config.yaml
n_layer: 13
d_model: 448
n_head: 10
n_kv_head: 5
head_dim: 64
d_mlp: 1216
vocab_size: 8192
activation: "swiglu"
norm: "rmsnorm"
norm_place: "pre"
norm_eps: 1e-05
positions: "rope"
rope_base: 10000.0
rope_fraction: 1.0
qk_norm: false
attn_scale: 0.125
bias: "none"
tie_embeddings: false
parallel_block: false
init: "normal"
init_std_qkv: 0.0184
init_std_o: 0.00362
init_std_up: 0.0184
init_std_down: 0.00362
optimizer: "adamw"
lr: 0.000716
lr_mult_qkv: 0.4
beta1: 0.95
beta2: 0.98
lr_head: 0.00568
grad_clip: 1.0
warmup_steps: 268
schedule: "wsd"
decay_fraction: 0.804
decay_shape: "linear"
final_lr_fraction: 0.0
batch_tokens: 32768
seq_len: 1024
doc_mask: true
z_loss: 0.0001
train_tokens: 440200000
steps: 13434
dataset: "wikipedia_en"
Each number is 128 + 24 x the weight over its row's rms, rounded and kept within 0 to 255. Layers, rows and columns count from 0. The size above them is the row's rms in percent of the matrix's.

# layer 8 attention query, 640x448, rms 0.0201, rows 408-442,471-505, columns 64-127
size [114 113 110 110 103 108 104  99  95 114 104 100  83  88  97 103  99  94  98 103 115 102  95 102 100 110 112 118  89 105 103 111 105 108 103 102  92  95  95 116  94  98 101 101  90  88  71  92  99  74  92  92  88 101  99  95  87  96  87 100 105  98  90 103  71  89  90 112 101  85]
[[141 177 127  94 160 117 111 175 122 141 155 143 119 152 144 128 162  91 126 114 175 100 127 135 133 118 134 115 123 164 115 132 135 116 151 153 113 166 157 132  75 159 115  99 119 145 131 133 158  55 113 112 140 116 127  85 140 113 115 137 184 131 134 112]
 [159 137 113 127 142 179 135 150 137 132 160  96 119 133 139 133 131 128  99 142  97 112  80 107 132 137 133 174 173 138  82 118 110 172  77 123 147 118 128 130 144 167 150 133 140 125 140 103 153 149 124 178 112 125  91 111 141 135 127 133 128 167 152 150]
 [123  99 138 132 174 141 110 111 118 187 120 166  58  89 129 148 114 193 112 111 136 142 130 139 135 122 137 152  93 161 145 118 175 113  94 131 141 121 122 131 140 120 121 146 120 175 116 156 135 144 106  98 131 113 123 123 102 133  87 115 157 143 128  96]
 [124 154 131 103 138 186 131 130 127 125  98 121 103 141 145 124 129 132 149 126 156  78 118 133 114 145 120 117 119 131 152 134 105 134 106 152 118 105  72 153 122 145  85 134  96 129 108 145 145 107 150 106 140 107 144 124 120 153  94 114 124 189 105 112]
 [117 139  95 165 151 171 154 120 121 147 103  98 175 153 142 170 111 115  92 125 132 128 158 136 162 144 108 124  94 103 110 135 121 158 133 138  86 146 144  55 137 131 144 125 108 129 129 160 135  78 159 139 134 146  92 118 122  90 159 116  96 118 125 130]
 [114 146 174 154 147  96  93 144 146 149 131 130 140 132  91 110 160 149 183 133 140 197 102 133 130 122 123 110 129 133 139 148 153 133 153 151 127  83 140 169 158 128 131 106 100 130 102 138  64 141 133 121 132 154 173 122 128 168  94 139 100 114 129 144]
 [154 152 129 143 158 111 138  88 105 104 175 156 135 126 145 151 145 128 148  92 157 142 124 124 148 154  93 123 134 136 142 158 147  92 142 117 109 144 131 113 106 130 158  98 128 155  90 116 176 106 119 154 105  94 135  62 141 145 122 104 143 118 123 120]
 [113 166 145 126 159  88 112 124 123 157 136 151 106 119 120  88 112 151 164 127 142 140 112  91 121 132 120 115 100 128 152 133 126 123 180 134 154 106 117 155 156 149 137 142 126 108 154 133 139 174 117 134 146 130 154 132 115 125  86 151 131  89 158 103]
 [163 133 153 128 120 118 171 151 114 144  97 139 116  80 123 131 152 124  90 143 153 145 131 120 100 118 113  70 115 138 134 118 130  68 107 122 159 179 113 118 152 138 162 167 126 129 113 137 132 191  61 159 111 134 110 108 103 122 123 145 115 116 147 111]
 [112 144 126 142 126 129 112 154 112 105 102 141 115 145 110 111 132 121 167 122 155 128 124 112 157 107 150 148 163 108  90 130 108 142 143  97 114 148 155 194 120 113 121 131 136 145 103 109 135 129 199 118 134 146 139 112 125 124  79 131 161 140 129 140]
 [132 115 143 110 138 127 142 101 146 141 145 108 165  95 152 132 125 159  79 122 135 119 115 137  83 133 104 100  98 144 102 120 144  83  79 159 125 158 104 113 160 145 162 131 119 127 174 130 135 131  33 152 143 110 115 137 131 154 174 166  91 123 127 106]
 [121 136 100 141 120  98 123  76 153 102 139 117 135 155 122 120 135 127 182 123  95 129 156 136 130 146 145 150 171 137 136 160 146 139 153  97  85 107 169 170 151  90  91 100 162 145 100 136  98  93 218 140 123 148 149 120 114 123 108 118 121 119 130 147]
 [149 116 127 103 119 131 153 153  87 131 143 108 125  97 137 147 120 110 161 149 124 149 160 108 112  76 100  98  82 164 152 116 151  95 125 144 122 100  94 107 127 132 148 125 115 128 105 147 148 131  93 118 136 117 109 157 131  75 159 134 134 152 144 130]
 [149 113 121 108 111 116 130 146 120 122 126 173 142 116 132 124  98 136 116 146 158 132 124 134 130 120 128 119 117 136 119 106 134 124  91 170 181 172 136  74 157 168 169 116 119 140 160 123 114 136  62 112 128 112 154 129 121 127 144 156  89 115 147 140]
 [137 103 125 139 124 115 134 115 124 157 125 170 111 150 143 135 118 107 123 143 152 134 163 159 163  90 109 177 102 113 125 130 115 144 130 151 134 129 148 112 102 136 155 113 132 151 139 138 124 131 112 113 143  80 106 121 153 108 166 143 161 106 136 103]
 [154 107 149  96 148 136 133 181 110 165 147 142 114 120 168 119 100 121 133 171 163 146 105 129 121  98 118 120  95 136 152  85 120 111 104 145 147 108 114 103 123 167 171 138 135 156 148 128 114 121  91 106 126 122 121 152 129 110 178 127 181 131 135 140]
 [131 137 163 116 122  98 136 125 131 110 107 147 123 120  90 118 153 157 120 110 129 133 123  84 154  92 153 136 143 140 140 132 141  84 137 125 107  98 109 194 122 116  97 138 124  91 110 126  99 151 126 109 143 130 153 139 102 147 133 131 152 169 122 112]
 [134 131 161 145 130 136 137 142 154 158  88  98 119 135 139  89  94  93 116 146 159 130 160 125 148  91  91  93 125 132 124 114 135  95 143 170 131  92 122 129  95 148 152 154 114 114 101 147 171 119 109 154 141 111 125 151 128 101 148 110 175 151 121 128]
 [116 106 114 159 106 104 100 142 120 153 121 109  94 128 106 106 124  89 142 107 115  84 160 153 148 156 148 144 170 124 114 136 116 142 169  94  76 155 155 152 116 115 111  80 135 118  79  98 110 121 127 146 107 135 153 127 122 121 156 124 122  79 120 145]
 [113 111 145 123 113  87 162 148 121 101 124 131 128 136 129  94 142 157 135 153 141 130 144 129 121 137 110 104  94 138 117 126 178 134 109 133 179 123 128 121 178 152  99 125 123  91 145 134 116 138 145 143 167 113 178 142 101 157 121 127 126 162 127  98]
 [121 137 156 141 144 133 118 131 109 158 101 163 134 125 133 109 116 124 145 136 116 139 132 179 134 148 145 109 129 127  97  99 141 157 171 123 151 128 156 162 117 117 110  95 143 120 109 130  90 163 138 135 154 148 146  90 123 118 113 139 127  77 106 180]
 [126 114 131 147  87 116  65 125 125 143 135 146 114 124  99 121 116  94 170 106 125  98 118 169 139 129 167 137 166 152 136 157 111 137 140  75 129 144 167 163 102 124 136  78 144 114 139 127 122 122 111 130  89 121 126  91 138 135 117 110 131  93 149 129]
 [103 168 110 141 161 123 108 151 124 138 110 121 105 149 141 128 119  54 125 142 184  89 134 100 150 133 108 129 132  77 101 131 115 148 108 188 156  62 122 121 103 179 154 155 107 159 110 121 186 111 153 131 133 155 149 118 109 108  76 131 174 164 195 141]
 [108  64 133 126  98 118  96 116 152 145 111 178 111 110  94 124 114 126 131 101 128 121 141  76 119 106 105 124 115 130 149 182 143 133  84 110 135 124 138  88 116 122 137 128 135 135 148 128 130 149 100 114 115 166 124 161 134  95 131 134 102 137 121  90]
 [140 139 130 192  80 111 129 106 124 130 124  95 142 116 122 130 124  78 156 117 145 125 144 182 163 118 150 163 172 123 101 161  91 148 138 124  84 167 166 112 110 136 138 135 160 158  96 120 146  71 125 177 114 126 109  99 143  95 148 125 154  99 114 122]
 [134 117  99 133 108 145 118 136 125 115 147  98 127 108  99 130 101  66 133 111 115 108 130 147 122 162 148 109 127  86 132 142  98 112 111 119 126 143 145  96 105 125 178 134  98 127 155 147 188  88  86 162 131 103 107 116 132 132 149 137 148 134 143 157]
 [119  97 125 127 117 156  88 111 129 114 125 153 141 141 119  93 138 147 136 135 159 107 169 135 187 141 140 129 116  88 118 142 152 145 164 115 133  87 124 131 112  65 117 110 163 120 108 150  84 170 172  90 125 132 142 135 137 107 102 107 141 120 115 141]
 [115 150 164 116 132 114 104 128 124 168 139 134 145 110 116 147 115 140 135 135 128 128 130 135 134 153 182 118 139 145 112 137 103 145 145 106 127 128 133 147 123 115  81 127 142 121 135 132  75 132 147 151 156 111 124 115 175 108 125 134 125 134  82 132]
 [149 151 141  74 131 120 156 140 123 106 139 207 115 105 139 107 114 120 127 167 153 125 135 132  71 140 122 153 114 100 184 136 162 128 129  96 204 137 133 145 153 152 127 118 126 120 125 132 139 152 155 105 137 125  90 127 129 116 101 148 100 106 126 100]
 [ 93 107 135 138 101 142 118 133 132 134  91  74 133 117 145 151 139 118 126 133 112 114 110  93 110 161  79 109 143 141 141 147 125 108 123 130 161 173  99 139 143 112 145 114  95 130 144 130 134 130 141  81 121 136 121 153  67 140 130 118  99 138 132 162]
 [124 128 168 132 100 137 113 118 114  75 145 145 124 103  84 103 144 141 141 130 126 164 120 160 146 109 153  79 117 168 114 136 112 134 154 143 137 158 133 135 115 126 103 120 103 119 119 130  62 151 103 114 126 106 163 142 130 128 130 112 125 108  76  51]
 [ 83 146 133 116 135 154 154 124 143 110 178 136 133 129 162 114 183 124 139 138 148 101 139 130 103 169 141 132 115 123 111 104 164 153  99 160 176 109 113 140 112 101 112 109 120 114 110 167  88 141 162 104  94 117 142 110 103 114 121 129 183 119 171 175]
 [111 108 105 142 127 132  98 123 151 132 110  86 188 124 145 124 152 122 146 156 181  67 140 142 119 191 102 117 106  97 116 125 140 109 136 102  92 140 128  99 110 150 134 149 164 119 101 146 147  90 172 149 107 115 142 126 127 134 172 101 143 145 145 175]
 [149 145 131 111 109 130 115 102 155 115 120 114  89 142 154 140  97 167  94 113  86 130 174 117 140 130 136 128 139 180 156 114  80 129  94 121 146 170  99 165 142  61  70 144 106 149 107 145  99 164 127  81 107 100 101 145 129 126 109 137 138 155 118  92]
 [129 115 133 115 111 143 152 139  95 119 158 122 140 100 137 159  97 124 124 109  93 150 169  71 169 114 154 174 152 115 106  86  85  74 150 112 116 113 109 140 124 129 157 182 142 176 122 143 159 118  81 173 135  92 129 146 137 105 117 138 148 164 127 102]
 [168 131 116 122 152 102 163 152  84 109  71 149 135 112 115 100 123 117 129 127  86 121  80 105 111 150 117 128  91 170 114 106 149 151  94 115 127 110 149 149  97 107 126 152 114 102  98 124 141 121  61 148 147  94 122 145 121 134 194 129 167 152 114 133]
 [ 98 114 146 106 166 141  80 117 130  90 171 157 145 139 108 100 138 133 157 107 158 129 135 110  97 122 124 108 122 146 110 109 154 111 107 118 147 157 151 121  96 117 111 170 115 111 100 137 165 115 169 163 136 100 120 142  82  98 213 142 126 144 158 128]
 [112 135 103 172 144 165 127 130  99 113 128 119 133 114 108 134 100 120 131  94  87 129  76 123  81 170 136 146 135 161 138 111 135 101 126 101 164 123 126 138 152 121 124 115 167 109 157  63 109 145  72 130 125 126 132 135 118 161 136 112  98 118 127 116]
 [137 139 104 125 177 117 116 107 138 183 104 122 111 142 138 107 101  92  98 118 163 140 127 143 134 154 139 100 102 102 148 118 141 134 141 127 151 151 119 103  82 126 168 144 133 149 126 161 129 137 101 105 122 112 111 124 111 156  97 143 118 134 143 100]
 [125 159 120  97 103 141 104 115 140 153 122  74 122 144 184 115 130 108 128 130 183 126 133 156 111 163 138 126 138  81 118 109  96 133 110 110 140 113 159 104  71 154 113  86 160 127 110 105 141 120 159 109 141 146 149 122 115 140 110 107 119 139 132 149]
 [110 131 106  95 118 173 145 142 126 129 105 115 184 163 137 111 122 106 140 126 134 138 102 156 116 170 106 138  92 124 129 145 174 110 110 143 178 139 146 123 148 118 151 140  77 120 121 125  89 103 100 129 116 159 134 136 152 157 162 120 119 144 115 128]
 [140 138 159 104 161 118 159 165 110 119 125  93 148 126 116 128 137  94 192 139 151  95 106 188 146 131 140 112  96 120 106 159 145 137 124 107 164 104 165 116 124 127 105  71 112 145 139 117 105 125 147 118 139 112 154 155 124 136  96 160 126 110 169 149]
 [ 94 133 159 158 140 112 141 135  99 117 132 155  98 136 193 144 142 133 150 110 156 104 127 110 154 136 108 140 141 156 137 164 131  95 126 117 110 112 163 137  81 104 142 139 122 160 144  98 171 127 130 137 141  95  93 121 129 133 151 156 135 148 118  99]
 [138 133  84  84 136 148 103 142 145 151 137 131 112 127 129 145 110 144 168 124 136 116 115  61 100 143 108 121 127 175 139 116  87 181 153 146 152 154 101 125 100 142 144 103 141  91 153 162 170 125 168 118 120 126 144 151 111  93 103 115 119 127  87 131]
 [135  89 123 109 107 114 175 159 109 119  75 123  76 149 129 142 152 128 141 139 142  88 123 108 138  92 112 135 113 122 108 106 167 136 155 100 108  98 110 141 130 112 164 126 105  92 115 123 150 144  99 118 150 119 121 141 123 142 123 150  99  97 120 146]
 [115 117 110 144 132 110 117 141 127 100 138 133 156 174 133 121 135 145 130 122 102 108 129 120 135 137 162 118 162 133 138 111 136 129 147  84 101 151 154 147 140 100 120  95 124 104 105 124  86 152 157 118  77 143 123 116 101 135 136 157 139 128 158 113]
 [143  89 159 125 125 133 132 116 139 168 137 120 122  98 126 159 101 119 127 116 156 144 216 115 100  88 110 132 119 161 114 114 122 109 109 145 151  92 142  95 135 101 166 138 125  96 179 132 129  97 117 106 134  95 154 126  94 116 100 114  97 136 126 116]
 [108 143 100 173 112 142  98  88 128 107 132 105 133 125 141 133 124 117 132  92  66 115 120 140 106 142  97 125 124 103 143 161 123 134 137 118 108 145 156 108 121 104  99 107 148 150 125 162 118 102 152 148 116 138 132 108 114 125  90 140 125 104 122 121]
 [133 134 142  80 108 102 166 127 108 157 124 126 115 125 125  95 105 109 128 157 130 163 129 100 104  86 147 115 111 126 108 102 160 130 107 140 132  97 109 136 120 133 147 127  86  99 107 116 106 108 132 108 157 127 125 160 121 117 113 118 144 147 128 140]
 [187 136 133 147 171 153 146 161 161 111 166 174 136 142 126 121 132  93 129 105 154 176 161 117 130  78 120 165 139 127 118  85 114 130 124 171 127  97 138  98 112 145 146 159 150 174 168 126 126 151 111 117 122 126 103 119 156 109 120  96 168 144 141 120]
 [191 102 134 166 137 149 134 146 130 150 145 141 159 165 143 112 116 103 139 125 181 120 156 117 163 115 147 134  89 143 152 135  99 131 108 158  99 113 169  94 105 145 149 132 102 121 117 164 113 146 130 139 115 155 114 129 148 108 104 138 143 172 132 122]
 [145 129 152  85 150 116 113 159 162 190 134 132  97 117 156 124  76 121 131  97 134 196 148  89 163 105 119 117 143 142 114  79  93 121 123 178 132 120 127 104 109 163 143 172  99 114 144  86 100 107 107 152 127 136 112 165 148 119 125 117 163 193 144 131]
 [111 117 120  89 119 135 157  94 137 154 148 143 122  73 140 148 151 120 110 124  92 108 120 147  97 122 100  74 129 125 136 136 109 146 135  60 143 149 100 108 126 117 120 127 168 153 136 129 138 118 114 130 149  98 133 140  75 109 159 139  77  77 111 112]
 [150 150 138 130 136 132 127 154 133 152  96  93 150 142 151  81 109  95 109 159 148 128 149  88 109 109 136 105 147  87 113  70 131 158 121 143  95  73  95 130 125 162 155 164 123  95 128  96 127 150 131 157 136 149  98 152 122  98 123  86 136 193 126 116]
 [117 147  80 149 117 189 128 144 147 125 141 140 129 121 108 106 116  99 117 109 126 100 128 181 137 117 155 132 153 134 125 145 133 124 173  78 130 170 159 100 112 115 140  80 153 125  98 119 129 109 130 111  88 132 108 133 127 109 132 126  96  72 108 131]
 [164 103 147 124 148 122 175 129 119 105 120 105 174 125 111 117 136 158 105 146 137  85 121 159 103 180 138 134 117  96 104 118 131 147  95 134 155 109 109  97 125 138  88 160 111 125 156 107 120 176 190  97 127 139 173 132 114 161 128 125  97 146 109 129]
 [120 110 108 153 166 149  93 143 105 124 110 129 125 142 119 128 125 153 128 138 136 122 132 149 118 117 127  87 141 127 155 120 127 180 122 110 158 132 113 112 123 112 159 119 118  69 140 140 117 160 118 137 164 148 116 157 122 107 154 124 135 105 142 116]
 [112 110  90 129  96 153 131 125 135 142 123 142 130 139 117 147 129 118 138 114 127  94 145 149 126 125 120  99 138 118 134 135  98 127 135 105 121 120 151 112 121 103 137 125 140 101 116 122 132 138 158 137 118 141 125 119 146 103 105 142 171 110 125 144]
 [122 178  95 131 141 126  84 143  91 146 123  79 100 142  92 132  96  88 147 121 125 145 100 124 156 134 165 165 174  76  87  90 104 141 129 117 127 103 132 124 109 165 149 120 121 149 173 143 164 146 160 142  81 114 116 126 146 108  71 124 160 159 129 128]
 [101  78 157 153 120  83 145 133  94  58 128 118 111  91  96 117 125 123 118 110 101 158 138  82 175 150 116 136 101 162 114 148 140 137 151 130 123 152 169 160 101 126 102 159  95 152 142  96 123 154 122 127  94 124 136 143 130 105 158 158 142 120 139 124]
 [111 160 140 123  96 154 137 130 118 135 134 101 164 137 113 106 158 111 133 102 118  92 141 177 118 119 154 112 149 133 116 149 103 140 119 146  93 149 179  92 128 104 137 102 163 124 104 152 114 142 150 147 111 142 110 130 161  69 124 127 170  80 143 157]
 [114 165 111 130 102 163  91 113 140 104 145 107 136 159 105 120 132 120 123  75 145 112 164 130 136 154 144  95 164 119 148  93 156 105 134 155  95 106 132 107 181 116 136  96 108  99  87 119  95 125  89 165 112 163 113 105 132 158 121 148 159 152 118 144]
 [ 90 113 113 140 134 171 107 103 175 112 118 166 138 139  96 117 163  94 173 140 159  89 116 112 156 113 134 122 112 136 122 149 129 182 111 134 133 120 139 128 105  80 156 132 117 102 141 177 103 137 132  85 103 136 130 150 130  80 104 115  96 137 176  97]
 [134 135 107 149 160 122  93 154 112 119 109 166 117 106 134 107 110 175  94 133  95  87 154 137 121 101 125 139 135 140 109 150 102  99 130 117 108 155 123 138 114 116 116 121 166 119 147 139 119 133  88 133 128 116 172 149 153 113 102 126 133 113 120 120]
 [119 138 137 109  97 124 141 103 139  88 107 157 110 108 128 143  98 136 127 146 176 204 120 162 112 132  80 139 119 160 155 139 110 128 163  97 146 159 110 138 152 174  88 110 126 130 116 151 158 125 145 121 111 141 152 121 161 113  91 108 130 113 107  89]
 [107 161 112 172 130 133 180 168 115  93 148 133 131  87 127 119 128 156 119 115 137  74 128 113 107 127 125 118 136 166 131 118 191  93 103 105 138 110 129 166 157 107 164 128  82 149 132 136 111 153 153 125  82  77 125 128 103 182 200 168  96 150 139 168]
 [ 89 105 141 113 150  84 101 136 174  63 127 134 131 152  87 105 157 177 112 127 108 145  84 154 166 145 135 128 131 120 120 166 177 129 144 135 114 198 125 154 109  88 103 105 100 159 147 126 117 110 140 102 135  83 121  92 140 139 117 157 130  97  78 110]
 [107 112 135 174 117 135 136 149 151 124 148 122 123 113 118 134 128 127 163 112 177  72 128 199 104 135 176 145 147 135  94 142 130 128 103 153 120 101 142 119 100 116 126  80 134  67 144 116 110 158 171 136 117 113 135 109 130 132 132 122 165 106 160 134]
 [118 129 129 139 129 143 135 119 149 143 129 107 156 114 143 135 129 118 161 102 154  94 147 109 108 169 117 129 146 100  97 139 148 140 118  92  97 169 108 103 135 138 130  95 160 102 129 140 111 135 175 145 134 121 127 102 122 120  86 113 149 188 148 158]
 [121 138 126 175 144 106 101 136 130 145 113 117  90 126 186 136 130 124 117 130 115  98 138 160 132 140 157 113 131 161 133 134 100 109 121 128  87 148 152 113 112 135 109 120 104 130 160 181 130 126 172 165 139  72 139  67 128  97 137 152  98  84 115 152]]
# layer 8 attention key, 320x448, rms 0.0198, rows 215-249, columns 64-127
size [121 105 107  95 120  98 104 106 105  96  98  91  90  89  86  94  87  98  93  91 111  91  87 111  92  80  89 123 108 185 143 143  94 102  99]
[[ 93 120 116 187 180 186  68 119 149 124 130 111 146 150 132 155 118 119 114 105 125 111 120 138  89 115 132 103 139 120 134 128  83 166 145 133 131 140 145 104 123 122 145  98 132 133 134 138  93 108 154 115 109 133  98  94 179 136 106 138 169 102 141 176]
 [134 128 114 142 140  82 135 135 137 158 138  95 148 145 127 101 132 151 136 144 126 145 130 131 151 133 111 102 122 156 165 101 137 142 130 159 112 133 107 135 125 134 171 132 102 122 163 148 109 116 128 141 177 173 143 133 189 132 114 125 130 152 123 159]
 [123 129 113  99 128 137 139 134 131 145  98  91 108 146 106 138 102 145 129 110 135 141 169 152  73 119 152 134 124 144 104 124 118 171 143 170 134 133 154  77 139 123 137 105  75 133 156 153 115 126 150  71  89 122 102 160 139 119 148 155 119 109 144 109]
 [114 135 104 154 166 129 136 120 118 103 131 120 173 169 134 127 152 151  79  68  87 134  89 134 134 117 143 120 131 125 169 127 113  75 153 139 120 104 120  98 143  87 114 109 120 126 131  65 117 116 106 122 115  94 121 105 164 124 123 143 104 107 126 159]
 [136 152  84 110 198 106 175 164 105 108 137 185 117 127 108 134 102 150 175 128 121 144 124  95 130 137 140  99  71 163 127 115 138 126 108 136 128  96  82 126 145 117 137  82 135 112  84 134  66  87 135 118 172 127 133 155 157 107 112 134 121 131 115 140]
 [137 114 158  88 130 106 143 127 132  98 147 125 113 121 151 117 103 103 131 141 153 137 123  91 172 134 123 131 107 135 138 139 151 174 123  97 107 102 107 109 144 151 149 101 151 139  96 128 139 139 160 108 157 137 157 150 155 138 116 146 130 115  97 113]
 [107 117 143 111 138 127 115 136 114 142 127  86  92 136 126 171 143 144  88 154 124 131 120  86 118 163  98 132 109 147 114  98 130  91 110 140 142 174 117 107 112 156 134 150 124  95 116 130 120 123 174 131 143  92 134 155 130  70 174 110 103 103 133 135]
 [137 118 113 129  86 123 121 116 175 106 139  94 120  76  97 138 120 141 144 171 133 149 150 173 125 143 112 117 150 142 154 127 101 148 151 154 104 152  90 120 155 119 125 177 110 118 135 129 143 175 108  78 136 121 103 109 118 126 106 124 143 113 120 121]
 [138 112 126 161 167 117 113 121 108 116 130 124 121 146 106 165 174 108  79 129 139 103 144 141  86 116 150 130 166 129 156 104 109  88 135 112 126 143 141 131 129  91 129 116 145 169 110 131  68  92 124 161 111 160 123  91 143 126 136 145 125 162 198 124]
 [147 159  86 143 136 152 146 131 125  88 135 137 143 163 148 157 144 115 113 102 143  96 164 111 142 107 139 140 178 136 157 124 121 162 115 145 179 120 161 167  96 112 136  82 121 148 133 142 139 125 161 137 147 117 123 115 121 153  96 121 144 100 140 119]
 [ 82 170 124  99 153 166 109 109 131  98 161 104 156 141 166 124 127 127 105 121 161 166 140 141 115  80 137  98 102 128 172 151 129 124 150 130 144 146 118  77 102 150 143  93 133 105 153 141 137 142 168 171 101 115 137 152 145 135 161 123 133 119  98 179]
 [183 118 161 127 115  83 169 119  98 115 120 139  87 154 102 125 108 120 187 135 104 116 125  93 139 149 138 155 127 144  96  95 104  95 114  79  89 115 135 141 127 115 112 162 125 113  96 134 124 175 106 126 132 173 107 160 124 145  85 127 136 130 145 100]
 [ 84 156  75 133 141 191 113 140 112 134 132 149 138 109 137 126 133 121  79 147 139 126 114 135 126 126 138  96 105 106 158 129 148 157 128 188 145 141 103 107 152 144 163 131 107 127 161 144 122 130 150  88  89 156 115 122 151 132 175 137 145 137 133 147]
 [152 102 145 115 127  56 159 134  93 116 122 142 126 146  87 150  87 121 146 131 106 114 118 105 134 129 117 186 128 167 101 108 128 100 124 148 118 115 145 139 134 110 155 171 125 130 137  94 127 122  66 145 172  88 118 110  96 141  90 123  90 118 127 111]
 [128 134 165  93 154 102 130 169 123 158  79  82 110 101 167 106 170 131 139 143 128 136 100  97 129 211 145 149 131 149  94 107 123  99 120 111 153 114 101 135 124 113 121 134 123 111  81  94 110 161 104 144 132 135 109 135 116 159 117 105 124 160 162 123]
 [134 129 154  69 122 108 165 183 162 101  86 109 114 131 110 137 176 136 147 130  97 149 136 107 114 125 118 115 154 128 117 160 144 147  77 103 122 127 103 147 121 105 123 146 120 120  97 148 144 128 127 104 148  99 127 154 177 151 117  83 132 136 133 120]
 [153 123 129 119 145  99 151 140  87 132 105 117 115 144 128 143 143 141 133 136 101 113 134  89 161 121 110 158 131 103 108 104 126  94 136 144 142 102 153 168 138 121 125 149  96 148 113 133 126 154 125 134 154 135 124 154 113 144 102 114  68 132 144 121]
 [148 117  84 101 126 179 114  96 119 130 159 101 152 139 105 140  97 118 129  93 114 133 134 111  98 125 133 108 158 153 131  94 114 134 158 118 139 137 181 122 121  94  93 153 143 119 164 145 115 132  94 137 111 118 145 137 128 156 147 106 136 122 151 129]
 [135 109 153 137 158  81 143 117 118 126 134 160 128 113 180 190 151 105 156 110 117 128  98 112 171 122 144 113 140  99  96 128  67 104 109 123 169 113 126 166 122 169 101 132 172 144 115 117 139 167  82 124 144 149 119 136 142 128 117 117 108 143 126 143]
 [ 87 138 114 153 117 189 149 122 159 121 119 123 131 110 116  93 118 128 102 112 129 102 113 152 105 164 138  58 136 122 116 145  69 196 108 120 154 143 121 125 147 110 135 133 130 146 135 133 149 122 152 122 131 155 122 104 145 141 112 147 138 119 126 145]
 [176 117 129 142 153 111 210 105  82 122 126 140 117 146 142 162 123 106 121 121 140 138 112  90 171 130 122 113 126 128  96 106  96 102 116  93 116 145 110 158 104 128  96 160 152 104 130 145 129 126 103 134 133 114 132 143 132 166 111  67 128 118 127 134]
 [ 74 144 124 154 120 174 121 109 169 145 127 104 157  85 138 137 139  87 108 108 167 112 119 155  98 118  61 115 141 144 132 102 165  84 117 163 121 139 147 100 161 145 134 118 154 167 121 130  91 109 110 113 131 114 107 112 160 147 136 123  94 140 146 125]
 [135 132  79 125 101 155 126 119 122 114 141 122 118 129 126 115 114 159 133 132 166 170 115 120  58 145 153  91 155 124 147 152 100 102 122 186 107 124 131 128 125 112 144 133 126 120 106 118 139 105 120 140 108 140 111  67 151 151 172 108 154 153 145 132]
 [ 97 120 123 106 181 108 130  97 116 117 129 144 106 111 166 101 190 126  91 160 134 147 139 162 138 162 141 139 134 131 134 194  92 150  85 129 122 114 128 101 135  99 131 127  91 110 122 102 107  97 140 128 154 144 120 113 132 144 147 120 140 169 117 150]
 [131 133 124 104 141 105 166 110 140 166  98 104 154 145 136 162 153 139 142 144 166 135 132 111  89 128 129 123 121 119 115 139 125 131 124 137 113 127 145 136 144 102 120 144 108 126 169 109 166 103 148 130 119  96 111 134 120 130 132 102 123 144 143 120]
 [127 136 139 122 136 114 137  95 130 127 134 137 137 102 143 131 127 147 110 148  97 141 129 153 121 124 136 103 121 128 152 136 152 143 138 120 118 125 101 124 134 158  98 133 163 155 129 171 142 140 169 132  89 131 105  91 130 177 118 132 144 139 143 124]
 [148 119 143 116  92  96 166  96 148 112 132 139 114 107 111 113 108 119 143 154 145 163  63 130 125 161 175 141 121 140 139 165  97 137 127 148 104 122 146 151 120 158 131 122 121 133  95 157 125  92 143 149 130 148 122 108 161 149  92 180 134 173  94 105]
 [117 110 119  96 142 139 150 113 148 134 113 101 134 134 117 126 135 112 170 125 179 115  99  87 122 126 143  64 142 157 121 132 125 114 143  94 113  87  83 126 122 139  93 128 140 141 114  83  93 124 136 110 160 119 125 134 123 113 162  92  71 154 117 133]
 [138 113 135  93  97 109 123 138  97 155  85 114 105 129 108 107 148 134 127 158 129 136 142 133 110  81 101 117 131 137 150 128 148 127 114 134 120 149 148  89 145 159 136 137 115 140 116 109 158 120 140 112 131 164  72 168 130 112 106 131 143 129 110 123]
 [152 121 128 125 131  87 159 155 112 137 128 180  88 136 135 126 104 157 182 117 109 119 109 100 162 127 134 188 136 157 112 106 149  80  84 113 109 110 111 128 137 133 148 157 108 124 147 105 155 151  89 121 147 130 122 157 120 115 141  97 120 162 125 130]
 [164 102 156 143 135 109 127 126 109 175 131 122 110 145  85 149 128 125 124 116 151 128  97  88 124 137 156 149 131 149 110  89 132  99 105 116 142  97 112 155 107 130 158 129 101  89 141 120 153 172  77 155 146 101 141 120 145 142 107 124 120 139 148 122]
 [167  87 128 104 108  98 141 172  84 153 119 120 129 135 157 144 128 143 142  99 127 127 108  98 126 124 132 152 158 192 136 122 158  96 108 151 147 164  96 125 134 144 153 149 113  85 169 103 161 139 140 110 107 104 112 147 138 112 129 117 132 114 120 151]
 [ 98 119 157 125 137 162 145 103 132 151 140 111  79  91 117 193 129 167 154 110 169 133 160 119  99 112 153  88 122 170 112 150 105 142 123 121  97 106 110  89 144 116 114 117 125 106 128 163  85 116 131 118 127 111 180 108 135 124 180 102 148 125  89 130]
 [152  90 112  98 124 110 160 117 136 120 109 166 125 130  99 142 125 161 135 167 164 107  87 119 159 151 145 145 137 137  96 101 109 109 106 122 143  98  72 132 124 134 157 104 119 158 108 120  98  99 128 126 182 154 148 145 144 139 127 130 140 150 110 132]
 [148 102 132 130 118 132 175  72 135 151 132 135 124 135 113 148 128 126 113 143 110 130 121 133 130 103 129 110 155  72  90 130 123 133 160 154 117 122 119 183  99 153 125 131 128 137 173 126 105 121 129 129 110 107 152 131 129 146 105 133 111 114 112 117]]